{
  "n_layer": 15,
  "d_model": 128,
  "n_head": 2,
  "n_kv_head": 2,
  "head_dim": 64,
  "d_mlp": 448,
  "vocab_size": 8192,
  "activation": "geglu",
  "norm": "layernorm",
  "norm_place": "pre",
  "norm_eps": 1e-05,
  "positions": "rope",
  "rope_base": 10000.0,
  "rope_fraction": 0.25,
  "qk_norm": false,
  "attn_scale": 0.125,
  "bias": "all",
  "tie_embeddings": false,
  "parallel_block": true,
  "init": "trunc",
  "init_std_qkv": 0.063,
  "init_std_o": 0.063,
  "init_std_up": 0.063,
  "init_std_down": 0.0,
  "optimizer": "adamw",
  "lr": 0.00266,
  "beta1": 0.95,
  "beta2": 0.99,
  "weight_decay": 0.048,
  "lr_head": 0.0085,
  "grad_clip": 2.0,
  "warmup_steps": 253,
  "schedule": "cos",
  "final_lr_fraction": 0.0,
  "batch_tokens": 32768,
  "seq_len": 512,
  "doc_mask": true,
  "train_tokens": 255500000,
  "steps": 7798,
  "dataset": "wikipedia_en"
}
Each number is 200 + 40 x the weight over the matrix's rms, rounded and kept within 0 to 999. Layers, rows and columns count from 0.

# layer 3 MLP up, 448x128, rms 0.118, rows 30-33, columns 0-127
169,182,252,238,135,179,155,109,147,234,174,159,115,246,206,177,131,168,229,173,163,243,237,199,280,213,151,98,187,306,178,190,266,209,207,128,240,200,179,288,151,250,185,300,200,151,189,208,321,237,160,221,180,154,175,164,137,187,235,184,228,175,232,245,163,185,239,247,267,191,246,114,166,257,197,195,197,199,206,264,187,155,138,158,256,207,273,186,230,124,245,169,223,108,261,137,250,132,197,204,244,184,147,237,191,170,177,284,233,207,202,227,229,156,240,91,278,186,216,167,231,119,178,198,226,261,146,200
173,235,136,221,255,189,234,104,131,220,237,195,181,289,208,211,221,182,261,162,182,235,208,173,182,187,182,230,169,186,176,103,245,204,131,252,184,228,156,266,231,212,113,273,183,163,223,161,219,164,214,192,187,206,188,192,265,209,229,190,205,152,212,167,169,165,193,256,267,200,207,148,252,207,212,234,191,177,261,220,211,247,194,90,232,216,231,235,80,172,212,216,131,234,239,293,212,130,128,235,172,243,89,181,162,184,199,188,248,164,117,331,223,169,258,140,176,143,183,262,177,200,240,236,164,228,211,193
205,270,185,197,174,187,149,169,225,230,229,268,160,213,279,183,163,207,186,224,191,226,240,183,242,128,209,86,215,175,189,190,197,187,180,144,186,269,196,183,233,239,222,198,202,268,229,215,242,172,172,211,139,221,184,273,176,162,166,232,230,209,226,161,207,207,192,108,291,191,139,170,194,145,131,177,203,170,197,180,197,224,200,233,248,194,222,163,239,168,241,181,201,207,270,236,226,275,248,195,206,197,186,204,184,170,164,183,125,246,203,199,241,224,160,155,283,203,193,162,195,186,129,192,164,244,265,164
148,188,294,214,157,201,244,199,178,286,138,149,141,182,150,165,197,221,233,188,159,231,181,203,222,248,209,146,212,218,261,174,227,217,212,200,249,187,207,196,199,265,156,167,196,174,157,141,246,180,166,150,197,221,167,191,152,202,220,163,151,176,167,263,206,241,172,154,255,240,213,164,223,187,210,138,213,201,176,214,202,254,243,178,156,232,165,117,205,155,234,165,208,271,149,186,136,225,236,169,213,154,238,205,194,169,200,142,198,243,282,144,221,208,172,216,186,210,284,243,176,181,200,157,189,174,227,209
# layer 3 MLP down (transposed), 448x128, rms 0.105, rows 30-33, columns 0-127
146,166,213,224,147,229,143,135,212,173,119,223,248,234,210,262,234,173,182,197,167,245,170,250,193,178,192,256,159,280,201,262,262,232,211,194,258,194,156,250,114,201,164,225,305,138,233,204,253,201,192,277,153,75,210,269,221,202,238,200,253,165,252,203,228,139,229,166,219,132,222,137,307,226,156,220,217,245,207,226,206,234,199,181,208,236,221,156,63,150,211,187,218,212,273,117,224,199,240,148,208,195,120,224,138,266,110,150,197,246,229,210,212,161,232,177,263,209,173,173,227,184,204,233,183,211,144,266
297,152,221,183,192,133,161,121,205,138,207,194,188,214,193,187,198,212,203,187,92,213,159,258,154,269,143,234,252,233,93,210,259,225,172,234,159,275,154,160,191,222,209,182,181,182,208,229,243,216,205,222,129,199,145,278,179,179,128,263,245,183,160,270,222,278,246,192,192,216,192,133,215,180,150,169,197,201,269,199,159,178,194,227,181,181,222,181,244,239,261,181,169,185,250,219,216,187,142,149,232,211,189,301,197,144,137,262,221,180,200,302,170,204,201,191,264,206,222,154,85,236,212,244,224,230,179,245
217,212,149,216,191,206,242,189,221,211,228,183,185,260,173,192,247,213,198,227,208,214,218,208,195,333,180,118,88,169,228,247,165,167,177,248,162,167,238,276,164,206,258,248,207,204,241,185,202,219,209,205,194,224,226,184,162,162,213,141,210,190,209,216,242,205,137,251,134,143,281,230,165,244,209,217,146,151,129,200,162,170,265,190,190,231,230,122,219,207,148,231,268,194,249,187,194,165,179,146,182,255,197,229,260,234,219,169,207,156,123,259,245,137,216,228,178,178,208,207,139,137,212,239,181,133,236,223
165,242,230,249,158,237,220,145,258,167,199,109,253,237,191,188,209,239,151,246,264,167,202,220,171,195,163,115,214,203,163,193,248,143,211,155,197,173,218,244,188,212,177,212,249,188,203,184,169,140,166,227,222,256,211,219,215,209,259,150,152,199,148,158,119,217,142,274,214,256,276,150,208,218,188,185,154,315,120,227,215,236,214,178,193,213,187,218,182,238,217,160,202,240,191,185,211,205,193,201,201,214,216,254,278,166,301,191,91,193,228,141,177,198,227,178,211,230,185,233,136,188,237,148,186,198,205,175
# layer 3 MLP gate, 448x128, rms 0.128, rows 31-33, columns 0-127
147,239,139,170,199,121,301,277,155,114,255,226,225,192,144,253,218,158,225,202,189,77,244,132,200,160,241,192,200,250,176,246,241,219,211,166,224,179,211,234,191,214,133,206,125,206,210,185,193,220,216,147,244,182,225,141,237,232,275,189,141,199,197,166,194,194,178,170,205,235,132,315,122,227,226,218,194,214,215,179,276,166,244,170,251,191,124,258,172,219,150,225,211,238,206,199,191,215,162,219,255,198,278,180,175,196,228,236,289,218,194,209,223,254,151,162,159,160,172,232,217,126,185,137,171,261,223,187
167,220,231,174,163,170,202,196,230,204,145,257,181,199,248,212,194,143,240,200,189,199,156,183,218,221,240,202,209,269,189,160,226,284,179,172,232,234,152,115,205,223,181,185,159,248,231,202,201,107,191,197,274,178,142,230,215,205,240,194,202,231,217,240,180,201,259,161,274,168,152,169,191,224,201,198,244,144,250,184,231,198,166,214,182,220,207,250,207,220,204,209,248,234,119,270,246,229,198,217,136,241,105,132,124,209,237,229,178,167,190,169,172,207,123,125,228,240,156,207,199,213,173,141,180,189,197,132
236,315,220,194,132,271,161,192,203,119,146,130,178,190,259,206,229,224,149,168,138,196,270,222,217,175,182,121,243,171,242,213,240,232,229,174,274,122,206,197,146,173,125,93,138,183,183,236,303,184,202,159,188,202,200,208,213,164,236,241,151,198,177,286,264,170,201,212,182,212,204,232,240,195,216,193,201,175,229,123,197,204,222,236,149,199,180,255,114,255,199,238,187,231,231,146,223,214,230,235,214,218,237,200,173,175,187,251,142,205,145,195,217,186,188,203,152,206,183,202,288,228,247,209,206,156,205,215